config = dict(
    num_hidden_layers=9,
    hidden_size=192,
    num_attention_heads=6,
    num_key_value_heads=2,
    head_dim=32,
    intermediate_size=768,
    vocab_size=8192,
    hidden_act='geglu',
    norm='layernorm',
    norm_place='pre',
    norm_eps=1e-05,
    positions='learned',
    qk_norm=False,
    attn_scale=0.177,
    bias='all',
    tie_word_embeddings=True,
    parallel_block=False,
    init='normal',
    init_std_qkv=0.0276,
    init_std_o=0.00652,
    init_std_up=0.0276,
    init_std_down=0.00652,
    optimizer='soap_variant',
    learning_rate=0.00798,
    beta1=0.95,
    beta2=0.95,
    weight_decay=0.018,
    lr_head=0.0108,
    max_grad_norm=1.0,
    warmup_steps=200,
    schedule='wsd',
    decay_fraction=0.914,
    decay_shape='linear',
    final_lr_fraction=0.05,
    batch_tokens=131072,
    max_seq_len=1024,
    doc_mask=False,
    train_tokens=458800000,
    max_steps=3501,
    dataset='wikipedia_en',
)
Each number is 128 + 32 x the weight over its row's rms, rounded and kept within 0 to 255. Layers, rows and columns count from 0. The size above them is the row's rms in percent of the matrix's.

# layer 5 MLP gate, 768x192, rms 0.219, rows 229-240, columns 0-191
size [105  81 107 113 106  94 100 108 102  95 103  83]
[[148 149 103  69 157 146  93 119  86 167 149  91  75 152 158 104 175 188 124 117 126  57 146 155  97 140  56 139 164 124 161 148 151 119 111 164 139 142 139  42 106 193 129 166 128 162 113 156 112 112 130 166 134 151 158 147 170 126  67 155 131 155 175 105 169 123 121 138 172  92 137 118 168 109 134 150 203 129 147 141 194 129  98  99  56  95  58 163 116 118 105 129 172 128  57 112 150 153  88 161 123 124 105 109 136  97 118  99 107  89 115 120 119 168 192 191 113 125 116 157 136 110 107 114 130 117 139 180 108  67  97 121 126 163 113 199 143 184 139 138  76 133 126 135 145 150  88 126  63 148 116 134 126 115  95 127 169 155  65 117 119 118 121  83 156 122 126 159 133 199 116  72 120 195 129 133 150 145  94 122  86 155 151 148 139 114 140  99 117 189 170 122]
 [161 165 152 123 141 113 126 157 103 131 154  95  67 140 109 118 108 126  93  74 176 130 189 150 185 138 136 152  90 127 136 124 119  83 120 128 109 115 175 101 166  70 209 143 103 136  72 140 131 114  87  89 131  98 210 159  88 168 140 124 113 165 111 158 107 164 134 169 172 149 131 150 157 124  53 118 143  92 143 122 119 119 154  88  87 138 149 115  91 122 103 125 126  76 154 122 192 150 142 144 127 140  66  84 120  97 156 164 149 140  69 103 221 127 104 102 139 143 133  96 120 126 130 140  72  92 167  37 129 101 104 134 152 134  96 165 128 105 162 114  91 153 130 123 173 112  97 136 120 137  84  69 178 115 120 123  95 130 102 107 113 121  96 111 113 151 137 112 164 124 179 108 177 176 139  90 139  85 130  81 204 139 102  74 162 138  87 161 154 208 132 116]
 [146 119 142 118 123  71 180 191 107 103  93 102 123 139 115  58  87 138 187 125 106 149  99 132  86 104  89 153 141  87 163  90 193 184 126  74 157 159 127 119 174 155  85 151 158 104 125  98 107 137  70  95 138 172 111 140 138 193 100 125  97 105 164 185  82 133 115 134 107 167 115  88 164  88  93 131  84 150 177 159 103  57 226 124 121 109 143 146 139 130 165 137 142 138 114 120 124 175 182 135 183 102 116 156 115 158  88 118 164  85 132 135 168 135  65 129  68 100 137  76 145 190 169 154 110 133 119 129 114 107 159 139 117 124 156 125  68 119  78 125 101 128 153 159 117  86 149 165 141  95  89 143  96  78 122 112 118 137 128  80 166 152 141 142  96  88 136 128 131 114 163  97  91 153 103  97 137 129 158  57 107 158 108 117 172 205 148 135 146 129  88 144]
 [119 150 123  89 154 106 120 125  73  85 172 117 101 186 117 155 116 137 136 120 108 117 131 119 135  76 127  69 179 122 157 145 109 107 125  95 172 101 160 196 126 151 100 138 112 121 145 143  65 134 131 138 146 115  88 106 166  94  66  75 128 133 105 119  91 108  94 134  44 102 137  77  66 122 101 125 130 163 178 146  54 173 189 145 190 142 147  99 164  87 141  75  60 152 191 106 118  96 170 123 114 133 144 140 157 132 123 176 110 104 111 119 111 123 187 101 134 125 178  69 141 137 115 135 132 166  98 126  96 156 172 174 130  73 116 113 145 142 115 129 153  57 115  65 132 167 179 155 117  91 140 106  56 128 173 156 156 100 102 153 161 127  93  73 135 130 141 148 112 117 140 174 146 148 164 134  92  75 163 128 111  72 107 138 165 115 118 135 130 124 102 205]
 [ 85 158 138 107 121 139  91 138  67 168 152 108  97 159 157 147 140 133 128 160 110 130 125 106 125  69 102  68 132 164 128 122 113 141  82 137 151 146 135 147 139 126 112 139 103  97 139 134 163 108 133 149 168 125 122 170 109  82  96 172 169 160  98 191 119 187 171 178  96  98  91 121 134  82  65 112  81 122 100 131  64 109 133  96 126  90 205 124 159 125 110 137 108 138 101 112 124 148  91 186 125 178 159  59 105 121  95 152 129 152  92 109 158 115 139 151 133 116 116  65 144 133  97  73  60 146 165  69 141 103 177  88 154 153 172 145 127 180 110 122  99 111 182 157 110 100 144 132 149  72 145 197 223 117 135 111 128 190 118 151 152 131 161  77 176 177 130 116 119 136 114 117 143 169  85 101 149  72  92 155 114 146 136 117 154 164  93 167  99 177 143 188]
 [ 93 138 141  83  90 154 180 154 162 132 178  86 130  79 210 120 160 149  84 117 118  68  91 107 144 149 150 192  98 109  76  99 119 132 121  81 124  94  91 100 111 127 196 125 148 108 121 154  85  99  81 134 173 113 112  76 160 109 137 122 115 145 141 163  89 102 102 105 171 155  99 164 100  54 113 129 200 119 146 134 116  69 126  84 108 175 161 129 142 151 105 143  93  77 171 111 137 119 151 101 128 133 146  77 151 125 149 138 137  67 126 192 130 181 132 132  96  67 115  90 123 148 126 100 130 117 139 110 136 176 124  66 167 126 154 113 175 160 122 147 176 123 138 131  68 150 109 175 185  60 107 150 176  90 141  77 129 106 107 117 100 129 106 123 142 112 190 128 133 108 180 161 169 155 168  96 151  91 157 145 173 143  91 143 186 135  88  86 128 127 132  96]
 [124 144 122 135  86 106 127 162 143 134  25 104 129 154 176 111 103 122 138 141  99 142 155  88 169  93 100 146 136  84 141 103  79 107 179 137 132 139 156 108  97 132 123 122 159 190 145 160 121  66 130  92  65 159 174 123 214 142  93 124 186 143 102 164 126  98 150 166 150  84 164  86 120 118 190 148 118 113 182 109  98  82 165 135 116 110 145  96  58  89 142 110 101 140 110 127 168 150 152 160 160 104 147 145 124 129 108 101 131 129  95 121 198 117 156 109 145 183 115 161 150 174 114 125 117 106 137  62 107 204 197 158 180  93 195  84 115 128 170 139 137 135  85 164 100 138 139  73 156 106 141  79 167 188 108 149 108 160 124 121 127 124 185 100  49 143 132 142 105 147 130 151 110 119 145 127 115 118  89 138 175 111  95 159  82  87 117 129 138  97 163 143]
 [111 142 145 157  97 127 178 118  95 147 225 139 149 133 110 179 116 134  87 152  92 148 147 136 103 109  87 109 117 118 157 154 146  85  67 116  98 111  90 139 130 122 141 169 164 175 150 118  70 187 115 124  81  95 135  99  93 144 141 142 118 109 136 189  71 120 135 127 143 125 115  87 160 124  68 114 127 124 133 157 126  92 144  98  87 127 129 123  40 117 149 143 131  97 142 103  58 145 138  84 188 142 131  59 144 121 115 132 129 174 176 155 105  92 136 152  71 100 118 129 100 140 119 185 147 130 143 167 142  86 152 107 165 121 140 135  99 104 162 147 162  88 141 110  98 156 172 145 119  24 113 149 119  55 110 147 119 114 127 117 140 135 159 218 133 111 139 103 184 109 159 144 170 169 136 109 118  64 131  93 118 158 107 198  81 143 128 103  48 150 106 171]
 [141 124 112  76 107 120 113  76  88 145  71  84  79 141  30 112 135  70 134 158 140 127 100 160 177 170 126  80 148 120 171 103 142 151 151 160 121 124 120 114  69  98 187 151 214 100 140 133 167 118 146 130  94  90  55 121 125 140 144 143 147 122 124  93 175 153  91 130  71 100 132 132 139 103 150 139 107 132  85  50 181 130 106 106 108 121 126 169 101 125 141 105 118 120 150  76 111 106 175 116 129 155 156 120 149 142 137 178 102 166 101 130 104  96 114 112  94 111  94  75 123 141 112 150 131 170 160 157 142 133 141 120 119  83 105 178 113  95 169  47 198 181 148  76 213 142  95 117 141 134  80  67 106 105 152 124 146 120  73 104 161 114 124 133  90 141 153  98 154 126 141 143 129 136  98 162 121 164 130 101 146 124 172 151 114 183  90 172 121 168 172 177]
 [118  77 126 186 123 121 123 203 155 181 167 138 146 121 110 108  63 131 157 132 159 100 140 113 116 186 112 132 151 115 129 129 147  90 110 103 183 151  55 132 138 174 124  93 101 153 123  98 122  91 136 132 140 128  86 165  80 122 144 103 182 212 116  88 124  85 109  98  79 147 149 184 116 140 182 190 115  84  89 119 110 136 107  94 102 125  98 105 173 120 130 134 154 131 139 119 137 126 112 121 120 141 164  47 153 136 132 137 165 134 126 153 121 172 132 105 120 102  62 109 168 137 122 186 174 157 142 115 118 153 165  97  31 125  90  41 177 134 115 169 156 193 151  88 174 133 113 117 105 150 114 147 137  91 100  58  81 134 168 132 103 128 105 125 167 141 115 135 221 123 100 160 106 171 128 147 107 115 108 126 131  94  83 167 140 114 142  80 105 165 113 145]
 [ 91 104 148 118 128 108 115 115 127 134  72  77  59 154  76 150 129 127 136 106 114 121 139 147 151 130 110 193 174 152 166  75 106 128 167 167 141  83 160 154 117 107 126 168 145 148 125 150 110 125  76 170 146 167 124  47 124 122 133 120 111 131  85 124 116 124 100 107  84 148 179 184 103 191 141 134 116 153 118 148 162  92 109 130 169  73 122 156 100 165 139  90 166 110 157  97 108 127  96  70 138 168 103  92  98 111 149 162  68 155 149 107 161 143 106 135 134  89 180 148  76  78 118  88 157 140 110 124 107  82 149 108 141 134 150 171 107 114 171 125 143  93 179  92 143 192 151 189 145 205 176  81 110 152  99 131 126 174 116 157 134  88 140  84 117 127  93 149 113 169 108  77  79 133 136 115 101 145 110  97 101 188 157 170  83  58 111 151  92 132 155 214]
 [113 139 134 174  68 151 108 149 115 203  66 135 102 129 148 131 147 128 148 146 149 159 105 106 158 145  80 100 163 108 113 134 136 149 164 172 121 140  69 119 118 130 123 155 125  93 136 105 146 110 138  82 134 111 160  73 168 158 156  93 132 103 110  51 109 145 172 136 139 109 125  98  92 135 112 114  93 120  35 147 126  87 170 167  98  79 161 156  91 142 125  89 167 147 110 112  75 135  71 148 197  86 100 177 160 102 137 191 133 108  85 112 184 154 131  74  98 122 118 105 117  92 156 117 139 149 155  50 139  92 106 105 168 173  83 134 106 182  78 143 122 142  90 143 118  83 155 181 101 145 118 124 138 111  83  76 152 109 109 129 177 107  89 129 101 117 154 121 151  68  88 116 170 166 133 128 148 150 133  91 155 162 122  89 138 181  99 187 165 183 168 171]]
# layer 5 MLP up, 768x192, rms 0.232, rows 229-240, columns 0-191
size [100  91 108 105  91  92  99  98 100 104 103  83]
[[ 81 175 176 116 123 146  85 161 125 217 125  95 122 140 144  60 164 120 119 155 106 171 125 156 123 170 110  85 172  79  87 146 114 130 137 158 200 156 106  72 102 128 158 128 114 129 197 185 110 166 116 118 110 141 166 166 185 115  42  96 169  92 154  45 138 102 152 112  79  48 200 150 162 172 207 136 120 101 165 129 173 129 103 103 100 134 140 134 144 131 150 149 105  69  86 119  97 104  95  86  73 128 141 117  93 118 112 156 107 104  99 113 171 166 144 148 111 115 185 145 131 112  88 150 140 130 107 154 145  91 115  81 131 134 160  73  83 139 151 139 130 106  85 134 111  94  94 121 114 192 119 103 128 113 143 188 159 171 125 157 104 131 102 125 139 125 134 114 137 102 118  93 106 139 109  66 129  99 108  78 161 158 122 127 101 110 134 122  94 135 137 147]
 [109 157  96 120  64 178 154 121 115 145  94 141 144 113 173 120 150 120 180 130 205 169  70 149 163 124 139 120 158  63 120 165 150 124 148 185 134 149 157 145  98 145 153 199  68 122 120 132 132 115 133  98 107  79 148 111 168 141 107  77 103 135 109  55 127 116 183 125  90 107 126  81 133 239  82  53  81 119 106 142 117 111 162 148 144 145 177 134  94 110 167 164  94  83 128 175  58 116  95 123 127 126 131 185 147 128 140 100 108 178 142 109 110 155 116 126 100 134 126 138 120 139 159 131 182 132 105  56 136 121 168 101 148 119 143  69 174 128  74 146  91  93 118 107 113 140 129 147  67 146 149 143 126  69  82 121 144 110 111  83 148 140 119 112 159 145 153 115 100  74  89 165 197 153 123  99 128 166 111 117 120 144  72 103 107 170 158 106 158  98 138 143]
 [139 117 162 127 154 132 158 126 138  51 126  98 124 165 100 204  85  93 137 159 101 131 186 183 100  90 125  60 130 120  53 169 134 186  63 133 159 102 120 156 127 155 142 109 151 118 149 148  95 133  64 150 145 114 117  92 150 165  84 139 114 124 113 112  91 119 142 111  44 116 168 131 119 144  69 150 172 146 106 122 135 153 160 105  70 113 140 146  77 150 118 128 133 163 117  93 132 134 137 119 160  87 155 194 183 170  86  71 102 145 161 104 134 121 109 195  80 113 155 127 103 155 113 159 106 173 147 122 126 171 167  87  95 102 159 149  92 100 155 165 114 143 147 119  85  95 156 133 164  81 100 127 164 128 156 143 144 115 153  82 190  92 151 109 160 137 165 166  96 138 153 136 119 128 147 153 141 109 173  97  89 128 138 182 101 184 162 148  40 156  92  88]
 [176  89 190 150 193  85 146 117 106  98 119 143 120 134 173 139 108 155 130 102  78 147 140 107 142  73 109 110 113 136  90 119 201 103 149 170  99  86 118 160 135 119 175 116 113 109 191  98  67 148 145 128  97  95 121 151 116 163 150 109 168 130 136 145  73  92 136 101 144 144 142 173 139 103 114  83  92 119 122 151 143 114 130 110 154  71  71 131 114 204 147  88 167 184 122 192 110 104 158 120  62  76 113 136  95 156 141 149 103  81 156 178  58 141  61 148 152  90 165 133 125 121 141 129  85 136 170 127 169 134  99 128 205 142  88 145  90 126 158  88  97  67 133 152 119 115 143  80 160  61 148 177 115 100 124 129 152 156 135 192 112 110 128 109 105 105 136 140  89 227 109 122 185 146 122 151 143 178 162 115 135 116 159 115 110 132 125 148 158 124 146 146]
 [165 119 176 170 123 165 119 122 130 159 144 121 161  82 198  71 137 126  81  89 128 126 171 143  91 164 140 114 121 148 148 110 102 137 130  91 118 145 140  86 123 147 112 126 125 128 132 169  91 135 129 128 120 120 169 173 103 123 199 122 107 176 111 108 163 132 229  99 125 102 117 176  88 105 191  95 117  97  92 134 169 128 119 185 103 119 125 181  99 112 141  82 182 156 109 142 129 114 131 127  93  87 102 133 149 133 118 149 103 150  91  92  84 106  71 142 136 154 142 130  96 122 123  84 150 124 114 175 122  89 143 137 106 133 130 112  92  87 126 164 187 143 162  80  59 159  72 120 127 172 128 131 115 133 103  95 127  77 200 171 104 182 135  70  43 176 163 137 145 180 101  61 101 104 167 113 113  86 114 131 122 136 116 136  75 135 162 178  48 102 154 159]
 [177 170 181  91 121 105 159  90 164 104 166 159 159  67 193 150 111 135 192  92  99 165  90 134 124 143 131 117  53 196 155 132 135 148  72 102 117 119 166 172 154 154 155 169 132 163 106 168 135 155 136 164 139 127 202 161 129 154 117 185 107 148 102 151 103 112 105 166 146 149 119 143 103 152  96 136  61 100 138 138 141 166 198  79 209  80 166  91 121  89 166  98 126 102 158 138  76 155 173 113 147 101 121 156  75 176 110  86 108  87 103 134 133 148 145 118 133 134 121  89 127 154 105  71 113 148 128  86 137 103  67 151 160 148 118  98 138 114 179 145  85  95 145 149 169 140 119 148 149 161 113 156  88 154 166 184 117  79 128 146 114 125 150  87 122 142  98 112 113  94 118  89  70  80 165 146  98 145  83 139 106 114 112 107 104 118 101 166 168 194 133 138]
 [132 102 177 203 150 167 112 119 153 141 131  88 141 164 180 124  76  98 141 151 134 195  82 128 121 134 118 160 116 128 148 205 125 143 127 133 157 124 120 131 147 158  91 177 120 152  83 105 136 201 118 181  87 172 109  92 164 117  86 142 115 140 117 141 161 122 176  89 131 134 100 145 108 121 140 144 108 141 154 140 136 101 113  95  96 137 184 102 122  85 130 123 107  43 186 106 144 176 172 153 137 139 190 105 147 110 109 137 123 142 164 142  71 121  81 152 110 137 106 189  93  46 153 112  94 110 142  98  86 137 118  93  68  92  71 150 119 102 127 117 118 151 150 101 127  84 141 181  86 128  27  74 168 137  71 112  70 117 155  69  77 133 152 138  92 181 133 137 130 168 109 190 130 172 159  94 133 134 115 128 107 118 149 117 111  95 101 107 116 159 146 130]
 [101 112  92  96 133 184 133 147  70 135  95 104 106 174 134 150 133 162 156 170 111 103 143 113 172 210 140 139 135 107 187  99 141 142 129 189 156 120 187  85 102 161 143 156 111  37 121 127 137 200 167 125 135  90 139 130  95 192 155 126 119 129 161 121 164 102 184 128 159 108 136 143 102  95 168 145 135 203 130 136  88 167 108  90 180  86  97 180 101 117 122 138 158  70  82  79 119  99  94  86 121 158 138  86 133 206 170 122 159 154 106 132 171 177 153 116 102 100 108 161 116 112 100 122 113 198 130 150 113 117 104 149 122 123 113 107 140  67 137 121 118  92 129  97  70 127 114 165 109 143 131 108 175 188  87 126 182 166 127  73  68  88 110  94 135 117  98 163  72 134 186 121 149 109 148 152 127 115 103 167 118 110 122 173 112 150  92 145 150 109 128 108]
 [148 142 152 166 110 109 149  94 149 111  86  54 144 139  94 146  95 102  87 124 136  74 163 154  68  87 126 144 152 129 120 142 144 136 102  59 143 110 101 180  63 131 106 118 158  87 123 162 106 148 118  70 166 157 123 185 101 178 188 112 136 151 104 180 109 130 137  84 104 132  60 131 182 149 105 144 147  90 167 119 134 119 109 113 154 141 144 174 142  99 121 137  67 132 112 198 116 160  87 220  87 168 134  89 116 131 140 122 137 169 113 120 230 150  50 116 102 110 113  72 157  93 180 104 112 113 153 139 140 108 166 106 159 148  99 164 136 151 137 123 137 125  81 175 109 102 136 172  82 123  87 141 150 148 177 128 149 138 132  89 133 167 114 125 168 148 161 136 197  70 131 108 194 161  94 177 130 155 107 156  94 136 120 125 144 125 149 151  96 126 123 153]
 [114 144  96 128 156 121 108 144 147  99 169 124 132  80 149 157 163 132 172  91 136  75 130 131 170 147  89 108 129 115  87 185  98  99 107 136 194 159 141 105 100 110 130 137 112  93 163 119 170 162 185 156 127 112  45  96 148 164  90 104  99 162 139  94  79 129 137 160 150 155  96 126 114  96 140 145 103 150 155 112 127 157  89 143  92 149  88  84  91 101  66 138  95 153 117 154  99  82 167 100 142 115 135 140 101 137  92  82 117 144 170 118 136 209 113 142 147 107  77 227 116 142 141 186 117  79 130 122 165 182 126 166 129 120 100 131 148  87 126 118  63 170 119 118  82 146 116 166 114 143  89  87 173  69 131 106 153 146 120 165 156 130 120 116 210 153 112  95  76 183 153 112 115 132 145 186 105 102  69 145 113  82 168 152 123 127  64 146 195  89 132 127]
 [143 109 139  97 129 122 122 168 107 122 153 149 120 120 111 161 107 118  85 179 128 144 153  98 195 102 148 121  88  72 121 154 134 111 140 123 162 118 122 155 134 143 150 129 106 118 131 112 113  92 165 113 140 157 110  85 167 163 119 133  74 149 137 124 163  70 157  78  61  96 134 163 103 100 149 201 119 159 162  56 148 121 168  84 119 184 147 159 115 125 134 118 107  74 134 172 115  66  83 165 135 146 106 146 142 108 110 110  74 180  82 134 122 133 117  56 132 161 123 126 158 124 144 168 125 139  70  86 144 164 101  91 113  73 137  81 155 164 217  69 143 142  85 124  61 104  75  98 132 122 123 145  90  88 101 149 173 129 180 149 162 148 152 135 134  76 194 194  83 165 181 150 134 129 132 168 122 154 153 135 111 111 198 121 104 113  75  92 153 151 154 150]
 [158 118 123  73 141 162 123 147 103 143 138  52 137  80 138  70 150 148 128 136 130 149 141 178 114 117 130 136 112 151 125 125 110 155  62 131 141  96 146 115 100  96 127 114 141 178 144 108 148  69 132  93 167 160 158 122 154 136 131 144 100 169 149 149 106 113 115 159 103  49 156  94 186 132  74 127 111 175 104  92 140 113 169 136 190 174 137 102  87 111 131  91 170 206  88  87 149 131 165 137 130 128 180  89 139 143  84 156  46 139  93 110  98 102  86 128 156  75 141 135 165 134 104 106 126 146 109 178 104 113 151 137 125 143 134  97 144 178 115 122 150 110 125 185 105 176 165 106 134 131 213 136 113 183 179 130 103 121  96 119 161 121  95 176 118  71 123  81 127 169 139  87  94 136 137 108  82  90 151 176 148 143 173 151 205  51 178 103 158 118 152 172]]
# layer 5 MLP down (transposed), 768x192, rms 0.214, rows 229-240, columns 0-191
size [ 97  69 110 113 103 102 104  99 102 114 112  62]
[[117 180 134 111 146 108 139 114 106 220 159 153 113 156 136  91 166 145 132 153 132 145 122  97 169 159 154 125 179 117 162 150 119 105 133 154  85 157 111  98  21 157 144 175 105 126 109  98 137  55 129 115 152 137 153  93 166 100  53 112 166  90 144  60 136 129 146 141  65  93  97 114 175 148 145 105 139 145 170 129 191 111 122 101  66  77  34 113 126 129 130 146 162 159  96 104 143  89 122 121  91 132 127 177 160 148  81 130  99 104 153  97 146  96 157 149  89 115 154 167  66 151 114 118 150  88 135 162 168  97 130 143 105 119 116 171  99 152 137 161 108 130 118 146 152 111 147 145  87 134 163 122  88 140 153 141 198 118  87 152 170 132 132 109 189  95  92 146 150 132 105  81 178 125  78 155 138 160 184 109 137 129 179 110 116  77 111 153 104  60 104  93]
 [123 111 172 105 166 117 121 107 190 157 115 114 140 131 135 118 133 111 119 142 140 190 102 106 162 155 103 142 161 100 152 138 149  93  77  69 126 200 179 127 158 118 168 163  49 173 141 134 117 143  69 119  85 108 150 147 120 140 152 150  95 147 167  91 164 182 100 176 151 136 154  81 149 109 119 106  79 134 139 175 101 132 172 127  94 145 173 152 140 218 155  96 141 121 127  83 134  91 125 137 127 191 107 139 158 159 153  99 129 154 166 119 174 113  61 140 177 148 120 120 127 118 165 122 183 139  91  58  38 158 106 170 172  98 165 132 116 163 155  96 157 142 163 157 171 167 114 204 177 122 145 164 177 106 132 175 114 142 139 106 115 152 146 178  77 142 122 156 108 129 154 119 123  78 152  86 123 121  84  77 149 117 142 105  94 120 164 135 187 118 133 102]
 [110  70 112 162 110  71 196  94 168 135 179 126  82 119 160  85 104 108 170 201 157  90 170  66 183  80 110 110 148 144 138 180 142 129 125 180 114 151 142 123  60 121 117 153 127 108 187  87 166 182 168 123 152 129 138 112 126  64 153 121 137 164 157 165 138 132 128 123 130  80  67 163 131 182 107 123  85 155 140 104 144 166  64 190 116 100 110 108 146 104 125 137 161 142  77 146 138  44 111 174 118 115 142 138  71 170 114  69  64 151 132 155 130 134 117 149 149 163 120 167 166 145 127 109 217 141 129 183 132 151 144 115 123 134 150  91 134 166 111 124 106 158 126  90 136 133 166 103 167 136 133 108 125 121 119  66 161 150 157 115 143 121 164  89 124 111 135  97 146 122 193 202 155 153  71  97 177 114 157 121 121 133  98 155 112 156 110 118 121 146 127 130]
 [155  94 114  97 150 158 124 139 120 150 117 115 172 113  82 149  86  95 106 119  79 173 122 140 130  77 149 128 124 130 134 106 156 131 104 113 183 178 102 144 117 113 128 183 117 170  82 191 108 106 198 142  63 122  73  68 174 118  71 127 179 158  80 172 142 109 100 113  76 172  72  99 137 135 134 107  84 121 106 101 170 120 137 114 147  70 123 165 168 114 163  91 121 138 132 119  92 140 113 111 156 174 106 161 162 145 128 155 108 136 181 156 186 136 255 111 129 126 117 149 158 142 150 160 131 169  87  72 133  91 104  86 102 111 101 127 179 122 101  96 149 158 133  81 147 111 111 139 113  74 131 142  98 172 140 156 166 115 146  96 226 157 126 103 140 137 104 119 183 110 125  83 170  84 145  89 123 125 178 139 157 143 141 109 109 149 140 129  93 152 154 140]
 [ 94 138 167 111 144 136 136 152 128 187 168  99  72 140 148 110 134 146 148  92 115 150 112  83 102 151  85  54 115  92 176 111 158  98  67 104 152 124  83 152 112  84  69 151 158 164 181 103 153 139  73 131 124 129 157 113 113 171 103  87 102 151 156 123 114 145 167  99  57 127 141 141  72 104 127 106 182 118 218 145 121 155 109 137 102  91 151 114 174 113 118 169 119  81  90  82 125 141  99 107 118 125 110 206  54 139  93 123 121 112 146 140 145 128 139 162 180 104 129 100 152 107 133 125 160 147 134  93 123 132 155 112 152 105 117 158 157 109 117 133 195 164 111 138 126  76 103  98 116 152  54 150 136 210 161 182 121 140  93 129  85 155 184 100 163 161 153  74 113 149 119 111  93 143 151 108 149  82 159 131  65 105 160 152 116 131  98  94 162 196  86 157]
 [111 141  97 135 191 195 149 127 108 148  72 174 144 135 112 125 132 117 115  97 128 157 125 122 123  51 147 124 127 139 108 177 138  68  98 152 178  98 111  73 165 149 159 125  79 199 120  91  77  74  87 132  27  96 140 178 164 104 138  78 100  99 117  87 108  73 124 123 141 141 131 130 104 129 114 156 119 157 177 133 117 115 129  83 131 159 145 148 115 126 142 117 146 111 181 171 125 151 129 100 149 149 144 114 120 173  97 110 104 169  65 154 183 113 105  64 164 161 153 120 106  89 121 177  99 103 116 113 141  71 171 114 127  93 108 126  91 162 147 148 124  77 106 110 125 169 192 124 153  99 193 116 129 131 140 118 161 144 127 135 145 223 180 133 173 133  62 119 164 102 168 176 127 120 201 154  98 149 116 176 153 106 138 126 115 152 163 136 111  96 149  99]
 [ 93 124  95  97 109 117 137 202 125 186 167  92 112 110 140 113 108 165 184 130 156  99 128 133 130 100 144 175 143 138 122 156 106 149 121  94 132 120 117 167  76 121  84 112  93 108 165 149 123 140 109 190 100 120 137 188 181 140 117 150 126 146 117  94 119  96  81 146 146 153  77 112  96 139 125 120 108  86 142  79 117 158  84 161 152  93 178  94  59  81 177 126 141 205 131  93 108 131 181  74 145 145 103 180 127 120 130 147 117 126 143 155 106 123  71  90 174  96 143 141  82  99 155  93 132  89 126 123 124 146 160 110 114 131 116 159 111 154 118 116 118 152 157 135 181 119 137 140 103 128 168  63 131 176 107  81 111 131  74 171 187 153 120 223  29 127  92 140 141 147 136 111 168  47 113 119 183 147 165 126 133 119 149 123 178 119 135  38 135 107 118 157]
 [165 160 122 132  79 146 128 128  59 139  68 105 166 174  78 109 120 111  70  98 110 119 181 105 107 169 111 108 120 124 150 106 173 117 105  93 202 129 130 140  80 128 184 129 141 102 171 139  99 184 212  81 115 205 126 103 158 130  82 100  85 103 144 182  60 114 155 113 119 128 123 155 123 144 110 106 209 127 183  56 134 144 119  76 111 100 158  68 110  99 132 142  89  91 170 139 101 128 161 131 143 123 230 157 105 122  89 124 161  92 119 155 106 132  99 180 166  82 143 133 138 170 140 147  75 137 157 135  98 127 169 151 132 145 117 129 129  87 137 106 102  83 118 156  98  95 171  80 108  79 146 119 161 132 133 138 174 150 149  90 114 132 159 158 137 144 120 117 111 185 134 131 122 127 130 188 144 149 132 133 152 184 109 102 114 140  93 119 151 119 107 194]
 [103  73  98 112 140 131 136 123 138 188 109 177  98 143 133 116 116 158 102 151  94 124 119 122 139 111 157 177 208 159 110  83  87 124 170 141 106 179 142 104 119 120 128 109 154 142 118 153  88 118  73 120  95 151  87 151  79  98 131 107 114 183 111 129 146  60 143 160 111 123 111 130  97 157 127 126 164  76  59 190 102 154 151 147 128 123  75  99 167 136 108 118 109 142 114 110 185 134 130 149 176 129 104 136 161 103 157  75 119  93 119  84 123 162  98 112 118 117  70 138 148 131 152 137 145 134  96 120 128 139  82 142 112 132 144  61 129  87  46 136  93 226 135 113 116 145 147 139 102 133  85 142 107 121  96 157 133  66 171  83 101 104  94 123 160 110  75 105 111 123 134 191 165 138  99 113 106 150 149 133  72  86  87 205 106 193 170 114 211  61 141 116]
 [ 69  72 111 173 127 143 149 132 113 155 178 139 159 153 122 159 163 126 166 106 181 107  95 167 105 121 128 133  73 152 116 184 182 162 140 124  93 141 122  85 131 216 133 135  95 102 109  98 112 165 142 111 190 121 145 152  78 123 139 147  86 100 153 108 134  99 136 189 107 163 136  56 164 169 149 122 179 115 155 120 146 108 125  98 134 157 103 205 118 163 146 120 113 157 112 119 161 113 125 111 103  96 146 144 121 171 143  76  92  98 150 100 155  97 137 163 138 131  98 143  94 173 113 162 186 126 135 111 125 100 129 108 126 135 117  76 112 110 168 121 147 164 150 120 157  46 165 123 109 177 100 164 177 172 122 193  89 156  68 142 111 135  53  40 127 167 125  83 127 119  70 121 149 166 164 157 120 145  90 100 118 133 208 140 127  80  97 119 119 145 161 160]
 [204 146  99  99  79 140 100 147 112  74 130  61 211  81 101  66 139 146 138 180 116  59 109 109 141 124 111 134 139 139 113  99 115 113 165 168 157 140 130 123 166 105 119  83 136 154 137 164 103 134 135 107 106 170 112 108 123 154  73 123 115 136 135 172 134 145 134  63 165  72 126 113  98 120  92 106 115  82 183 135 164 137 122  93 143  48 201 160 118 139 127 113  92 116 157 152 162  92 103 127 107 140 187 128 119 148 121  88 200 112 128 181 159 149 171  89 142 107 142 142 173 173 145 165 140 109  92 123 135 130 118 196 144 132 158  96  88 103 169 132 170 128 152 111 195 118 121 111 129 148 141  38  81 161 108 149 113  98 145 106 174 131 171 140 135 129 185 108 147 111 156 184 110  90 141 160  91 154 144 155 182 111 194 121 123 157  78 109 149 122 174 128]
 [175 122 127 146 120 158  96 113 127  87 140 134 175 115 151 135 169  99 172 174 122 141  96 139  99 183 124 101  74 138 151  89 129 126  72 147 174 164 100  46 167 117 119 126 140 169 160 119 158 185 152 117 158 142 124 126  91 129 112 145 109 147 189 127 165 118 154 134  62 148 105 108 150 166 183 178 104 138 159 177 150 161  96 108 117 131 167 191  99 157 142 178 109 156 117 138 121  89 169 137 142 153 116 105 128 161  71  75 110 141 159 128  49  72 157 118 119  51 142 120 104 156  54 121 135 152  51 165 186 170 116 117  90 129  82 103 110 117 119 128 140 123 165 121 106 203 172 144 145 134 150 134 122 108 148 199 128  70 134 134 141 110 138 124 168 134 164  88 151 127 105 144  81 160 134 121 156 190 135 113  71 143 170 122 114  94 154 175 138 118  67  93]]